Weights of a small GPT-style language model, trained from scratch on English Wikipedia: vocabulary 3883, LayerNorm before each block.
Each number is 128 + 32 x the weight over the matrix's rms, rounded and kept within 0 to 255. Layers, rows and columns count from 0. Numbers have three digits each.

# k: layer 4 attention key, 96x96, rms 0.098, rows 94-95, columns 0-95
# q: layer 4 attention query, 96x96, rms 0.0967, rows 95, columns 0-95
# v: layer 4 attention value, 96x96, rms 0.0908, rows 64-94, columns 0-95
# o: layer 4 attention output (transposed), 96x96, rms 0.0842, rows 64-93, columns 0-95
k94:113114200167035119181115142127137143188155098133182167141126055125133113119101099118108086127177110095089116132135145141109107114156132041102095104134082106150129124094090088148138077118128083113081125126121096155164060151170160160163140154164145071187145142074168146145126138111195202108
q95:148113104104081113149119137145142088170118102149138145176113123157110101126167140116085109089122132128151084149138120141072119112059147099083143220124166113128077168058125147148119142103096178089112152189118129102122189162107140152149144143192148147165073162069127113109127102119111125170
k95:139177101053173090146187093175173166120123113144066139102047188109100123119194148141124120108118149126175085141144151121088124140135102200124155167145189162147112079136050070125142172126133171156164100190114128161099099125113096107125144097159144113059112143133103136118110123127090071125
v64:159101106152126168120125143128139100118131162136133123113117145176148156104134140138114119115098128092167106100129143162115095143142126123144176122076116106152112157113133142050123086141092108116129119152111151078092171114129101144088136141105145129163122124132122130098163151098135177138
o64:118103153107161139130128095104106105119129093102131124120149185116124120137050127129127171135115114130126149163160124155176106111139176124143095156146093152082158114125097141114125110118140115118124159092138121162108104148097129144127143142147149137099099094157144125136154130119129133131
v65:157139130105072101101127147110096137149162109147128129123148151049140158098130147115146146095113143158079131145164126074122169113125194209096093105138142090181135096114170123149117106105093129137131109125182136105120089157128141108088134228114132125098102122096087117103141095133146136149
o65:105121113158136106146180127134158165120156190134099121168153157148165127129111135113083113136094118120160133127107137184096062145092154139121151083116162100123104141142136048143134099108142108110171104167116117139118126097123157190127148087084154099169092160085150173122067129167133140118
v66:110107124141107146185109145165101096155126113125126136154098116146088158090123093123145131133076148105095111157109149103149095097108136146124108121127153068124081147161111065068124129135134133132129146149206114123158201139193116136143208168129108119117121115145101095155160106167092091119
o66:182147166120086114130127117118085077145137131089099156121140135169124104079140132170076138087123113113103166170155109136078164125122171114158140120136177172167119124120151143178125113139102140088116150153128113155098130139097110164158091090074133118111110091160149117095128120092165141158
v67:074154150115164123119110129130103151108172132136123143099149142107181129178133145117128119193109143137089184178106108100105112123196130091086164114132163085138135123185156137103099124131165144201125098157088100061084089129099170110063112102108096134140131085174129141109116126162114113159
o67:175144114136164105109177151126184131136104084119168140079134096072108094154033135138141115104126100170146136137135157126134142111099133135138095125113036158150165127155098106140181145145152127145177119136135099173110133092150113102135094140101121106162105133144145125162149097153110103055
v68:153112086087129166168119161149191069156098172147152154084147097136132157085154102089130140119147102199114072093111144161131094124148124132140165143165081066111141109188128096134091159125096133171164124173119141142151126173169104090118111145143136038182098105072153116134149125123114186136
o68:118157122138135113140219084136040129101168081104120111150148207172154145150108135165124121137086104109052091140162109136120096169127157131123117134162172173128172137101128160143163147121132108134061130101142118116145109130128156088115140115140137146043150146104087159169110060091112152077
v69:106137090126090123149145111092057128058122156106111145188126079103141141165102159169111096183161134074158130171101127116147116177070129094195113127113160123169124101147094145155154106134150126128115099122130129130096090150196134122148098105118156129135140089152154129110139131148138053126
o69:152106142126175154064140139131116081171090111151112128084151095128145094138133099147186135128084123153137154108141122157148140108114118154100138133127091092132146075137123141104131126119123111142122163164167140153109155058112088114115117119147079125133171097151128075198158162138100157121
v70:179129111144102108126156138130106104159151142157116099113132160106157155103148142107096140163145133124125154165159110142144070120163104149093141137104106103158112165091133172083087089128115151106114116158088147055136103126127140135065096154111145149120136130147159149066152086135149181152
o70:085102101125144135171175149110140129096124086115146136123192141089136159160042116146129159091119097128146116122141152149159134126130181131142133145134080149070147144159091105114141109114146125113135104105132113164121069122100127133115129161099130148190098126116133172178123126114106122150
v71:118171111067153102114151138080110149151074102089093149152125127064094151127130113131147140126190121205057167174159107133143105147172119156141135072102153132079112116100137089127217157126130166064149103127104145161130132121165089108158169160116143072145160151171152166144078130132098086135
o71:134135130168071112202168118131175154180109178138147119114101040139095103118177145112166139083066132127140133065126115174096129162110130119137102087136105109111173187108164096175136139118140108128134140127115219103190142138139152121104079123099108149112109105133094051106203151130141123123
v72:200160152124130090100108155153160123125123148149177165149157134100059129179145135154155191074127072118160153144145143180070136137090171145110077180116156114084126148053117100121131130085147092113103147117139141177107166130137144136093112142155144186138148157145124108169127148095119103125
o72:074101125156091169124126118128144119120112166148127082090149099090118086100161134099111114101125117154125152115106108160155106149128130121090148079138150126156092166141175123108094146140149167057127145097135204138133126192147139151152134119114163121134100156136156120054085163090113174124
v73:132141153119111113085098154089100121140198147116127088104101130111183101182135156126128057188142151109146200159119117110124117101082165146096158135177106094139182148153154149125145089124072142176098157129159103100114046117058124119044153138055126117122133097140104189090146093163095026168
o73:140142121141207095105139119142170115155122138217139188102128114079094172118102111099142104096054073135109136142122186156143120059110144179094125103103098094154214103154071104102140109137173104120201160160078021158132092090159145151158112160106104131133099113078150152148145135154097147089
v74:131082138119085152090149131120182141161106136115090101113122131078163135141111152081159132194126137154119155132104091092114086146134138140114133121066126166161183102130117126094096145146123101138151146153094126093093091110102170113079123099150120151108153139167113142121115091169144098101
o74:122125108114173160135103108140171129105181135163145145128150102068065102148129138120158105136133114114142127090113138134120131130095096165171132104080040136122159138146103154147152116136163128153193077180096106130154110137118138103139160142104064137155081133129106175121128115141166095131
v75:128137101086143112153120157100095131141123134113150155137147190099080125116149131106127166114140119157119177156142152105096118091151146168132132084174155080056102134131118190102096131126126125195126067173108123201127134170146141116130122155134158133163102097162114086130100121113106208160
o75:163137112161129151151223111102155109145112129072141097120161119099140130157032101117127142096110112131127123130106141132174128148121143106125075130134124146120163145171150107123175131125140154070107139116139207125119103118115127115103090109106196113130121108160141084124123115120159148071
v76:168069092106163146111084146121147122121127113103118098102103130174129139172125108127147112122122170135201117119105121141145139122146123119114117118090132173174119143154134193076119123124146092143068149116120106138119106087116135156153157131137128155081148128153082132139141127122134145116
o76:156124127088135162138058107113152115119128102138125186144104160094114122129130135117134110164158104110167131140141130129138112098122121105170125138147084144114127098131104117120139105144131115117150134131094148108082126184096106142148136150154123110122142089182157111113129141165159122136
v77:122161148144160123113099103132110095084118179139121125194113104102171186150121085117125147167090097121147101120142164133102092124151185063118153123145173071173131159127110094167089088094109076194148148148109115116149078119133143108115080103127128127158105028128153145090163162140182141151
o77:151176148120175106073167158154090099133121068144149158093158153135172068162128166149123138118168085160152131135143116157157104120098142161072117168118135160111100092137139123054139163137136130101099121101161066163096132119128132117111115146139142120124123133091157175189100108104103108024
v78:130132169188129109143151094144133151101139125103113124145119071159145136172112148136119135100152136173116149133129129119153178115110129111138136144130106117135159126194114098109089094100113116077143165129150136055112112084170110135120138130160126149069151126149089129128130144190141078062
o78:099137126130128123142075142123104088104125159144079151127056123146122112109192144121090104157087145130132139147145125099089140145143127149136175110097151132129108138070135140146138116149083126174146090135105099132117181128136143120184127133145063095183133146101101153135094142109121118195
v79:146084132133127126149115102118125159141099141158125087085144121072205172102152168097151116154112165131133098136075121068140149106173142110139178120196099123140160161123109143100155119148089178156128089116109130046126092098125185117111135133072119080080107076168124166112108102155118114163
o79:169208145097137074143179132136148121148158097134126229194155139132115142152129143102155114141119129147112143121126136149114119122097130105157100129080120124131159112146074123130145077086160116161176114102090030160138097130106104110084090114135130133160139137046101140182158088134119105133
v80:177125149093116107177145121159131176135143093115177126112117172056073088114112121131166141124171125098101094150073114110096190123128138127142106139130116137120097153097112132140203170116149143093094122112119125178144128167179151120185130114163103156105141185180146111112124109096131078067
o80:119110104124044149131099156110156144157133141084114103163151060132099128097209142138147102101126190142125128089111089091119165129141096099128160117124181141167098150121162073147096139138130163129137098117060233101148151140120084138115128087107134169166133152084126071093117161157142153205
v81:124124134090100142111138137174104119082126157127066102136153146069104114161119120111168097140144155171120074110089091092125153150141188124114144159159155141178136156065141106152136090147125152114129137096140118186188091116081169138193144111160138159145140131178130111151089127118138067067
o81:147119116167078139108109202124119124162141128143144178163163063148074071111203163131170109121206163095150145107136112117120140107101082147125140156076135107133076094132130124097116120109153163091148129122110178096144137130118142124122146114117096137136153124094142097105103138134146152120
v82:079145101120153167152161112140148115172097121077126120107136189207101071127123121127113060114130133131117058139139127138113117171141095134142188143088118157115081111124123124158153153131077205130167105124138149157157141155122111120152191145122124129155179156088168140161092139100113126132
o82:134073124155086115142108141128099129156131127102183115128104152143104136106087108137177140118158146087124119114119129145130148122159119135151091157150083122118175178131143149146073107099150108183092164061150217108128112127127128088066143111122125143080146129170112102129197118139128123109
v83:140162143105181118129113112185139159145128094128078143177159156132128160150100137152143157157116128076157128090119091149080132122128207117108098149083156139094140146069111106209132160117113098089157166091098110115160136118117120141157042115162153139085108117133121098114081152093151168129
o83:119136148117094184115097150086122165136091151112155129139109117093129101142177117105177129094194138142176127080153102098165091169119101139109135118141118141130033134134127124055144106161102150140129128120139180146137160151115138123113115135074146129119120136133147117141116156115128094075
v84:089099101100131179122083131120168126113122126158119135149151129173137178146169102109150093160097133085130127121160172138097116161120105125128151113116102072079121174105119124112171132127087139131134161133144139052121062126071088135128184085119130168104148120190080160126103153158122088179
o84:172115180133161109150109089117123106148153090168143192101119168108066117111118128108119117104154141162142152151147168149196137103130107116122076104124096124139144129128107175102140106119164103110161149108113112150102126145131145127097105134105126149085116129113137118133196138115125135109
v85:143142138124132117126100158112159114134123153136112135154098147165140159138092123166137130105084143131105117101135131121139192102080095093097098147107171163088124156124139172155138154157153149154138159091103095166127155113097165145169076153039160110133081098131057115093129106125139126124
o85:144180136124132111081102112112120139150122127132121121134083109129129179117158144105134112148146156097140146106144111097117091132183130117116130113139141110130071105120093098109169075156101105082154122160149025144125104171113119134181123142132206126110151095149163086092109151134144130120
v86:133154158128106111119084132122103149097152109131136142177108136113108107122098120164158115097085122091150093104143105131151178076122142134133120162094115186091157128113124178175179145109122095122094196067175092116167107107103139178131149157110123180105119152203117125046128095140137059129
o86:141114125103136119082033150161134135140132151170109144143102087116097152104235129086117110109190163111169160135111142103099112127124091151111130109117146115143080113098151079112089084188129152128189130184094098117088159164120113132167125121098154163129134107070143114127091199134146147172
v87:065126121122126143128161113113129140115171149161153114132113147116134122151145142113097156139113139110071155140175138176107145146162107070129108092110108057111151112175131186132091088128174102163143151162087115045134078096039053130110098168117125149092118128180079135097182091137156136137
o87:144150125125174113160110135122141132067127097177118099074116143083097177163053111149075096162128139187183128177125139077177165128122134120122137093133099134111126127114159106117169108132124111149169071133127059135065150122154137121113130149142123167171078142070129148169118146176147106132
v88:189142148099130129117163125101123126150162161145172121126106153207083114136136155110139083147168105089168104092175120083133094173123180150143133212144112170170122098136115224090106155115076112080138083152121151120123116180205177105107142121128136117157134146125154132123087115091120130103
o88:094102091138121170116134142131121109122145092075156137159194138123154140110117125113145133151093115104081109151106175144123099103163075140092120126137122128087184156137083099140106145095165112165080192095106200131154113108074107141139191121134128130156117151150139130160095099091097145194
v89:147122161117119152148111098134138124090130114140166099153107126174152140133144152149161117150127139127108123138139103108107143115102150079209147092108094170150111171097121143060170087147167134059103173113193107100139142098135142162177174126102137133092122185210088112116098131125139080093
o89:130150149115108128164044143132140114147139122111116174146092072126092108101201141098140129112153186121156149194130117116138114118131088137103118133121165114115081104107119140152110119135138156132219147128033116138112164157126087164142120130158092177127111102115135107103149161103134133220
v90:109120118169170065113111100157113123159164136097086138138123127195102148083121095130119071074114108184139160106156149093116129174164087174066103155124100137154138146156105111146150140154122154143193142143114130163176160153109130110097102131111143134119132163091181147107153130122146141158
o90:086139135134087102108121125172133181134118147130124093104111132172171144135134140152112161145151095122130093075087156121151136130150099110184115141116165131097129122117109150149081140111139103175108106129147134127134125112138131111112172157078176094160142152090121139160104139138119085139
v91:146108099173085090152133109159107163161162129100099118129088108140154152108142144137130090185102121035166119152080146086131092160107108158104110181138136122186168127147122114102103130149125096141148087174068127117125099095085176106086083091132119204087129116110193146141144128135142121142
o91:106120137103133133056115105147157149125107136143138154087183113123139119157064106173187138157136093152116113054113135146138172087099129129162156120074072124144154111154112176143124098116115125167124133134168101193114103113107092116076152150097148098192122146112115173180137104178119087145
v92:088149134088094098073072148079080140142129172132124151130134141142116141109145097134119188116107122159090139168157176167128097156097149159075102095174168082108153149110152110151108099133142137191110164131157115123156165160106044133116150180036116084125105092072124102158171133094120176188
o92:169156173141133074161182118153114152138115126179136109129137189128190157115111119139074113109114043123142126163120128162089118109111188132103111103170171106127128132148158090101133144132120091069101148151171042130135091104147179154100104109152188106100087121128158161103134133151141097063
v93:152129142111132130091104102127123152111131103130155097148114086218195155151128169099141119200118128081163141137147148173131061154133147127191184143080123180139181134124142146060158069130086120157135170119091115040121096061137095129088196097152119158058159111095047139140066143130135132103
o93:108150192086192153170055077091152081161094110152144226094079136094078110157132115072159114126108091160165144165143108183135075104113110173127139106126057112089185140140074148114164105139116137177183171117110089151122117159123152133154091136108074116103113127184156187099174106132120092136
v94:154068098154140122139125125128123127145142132137083106123145110099158140114134113099102139154134139200125144141121141110125123058151102135109171163150127134088110092122149146067065085125175185134138158126169125123115118140118170119108145154165111138166100114096144133125163137125115134155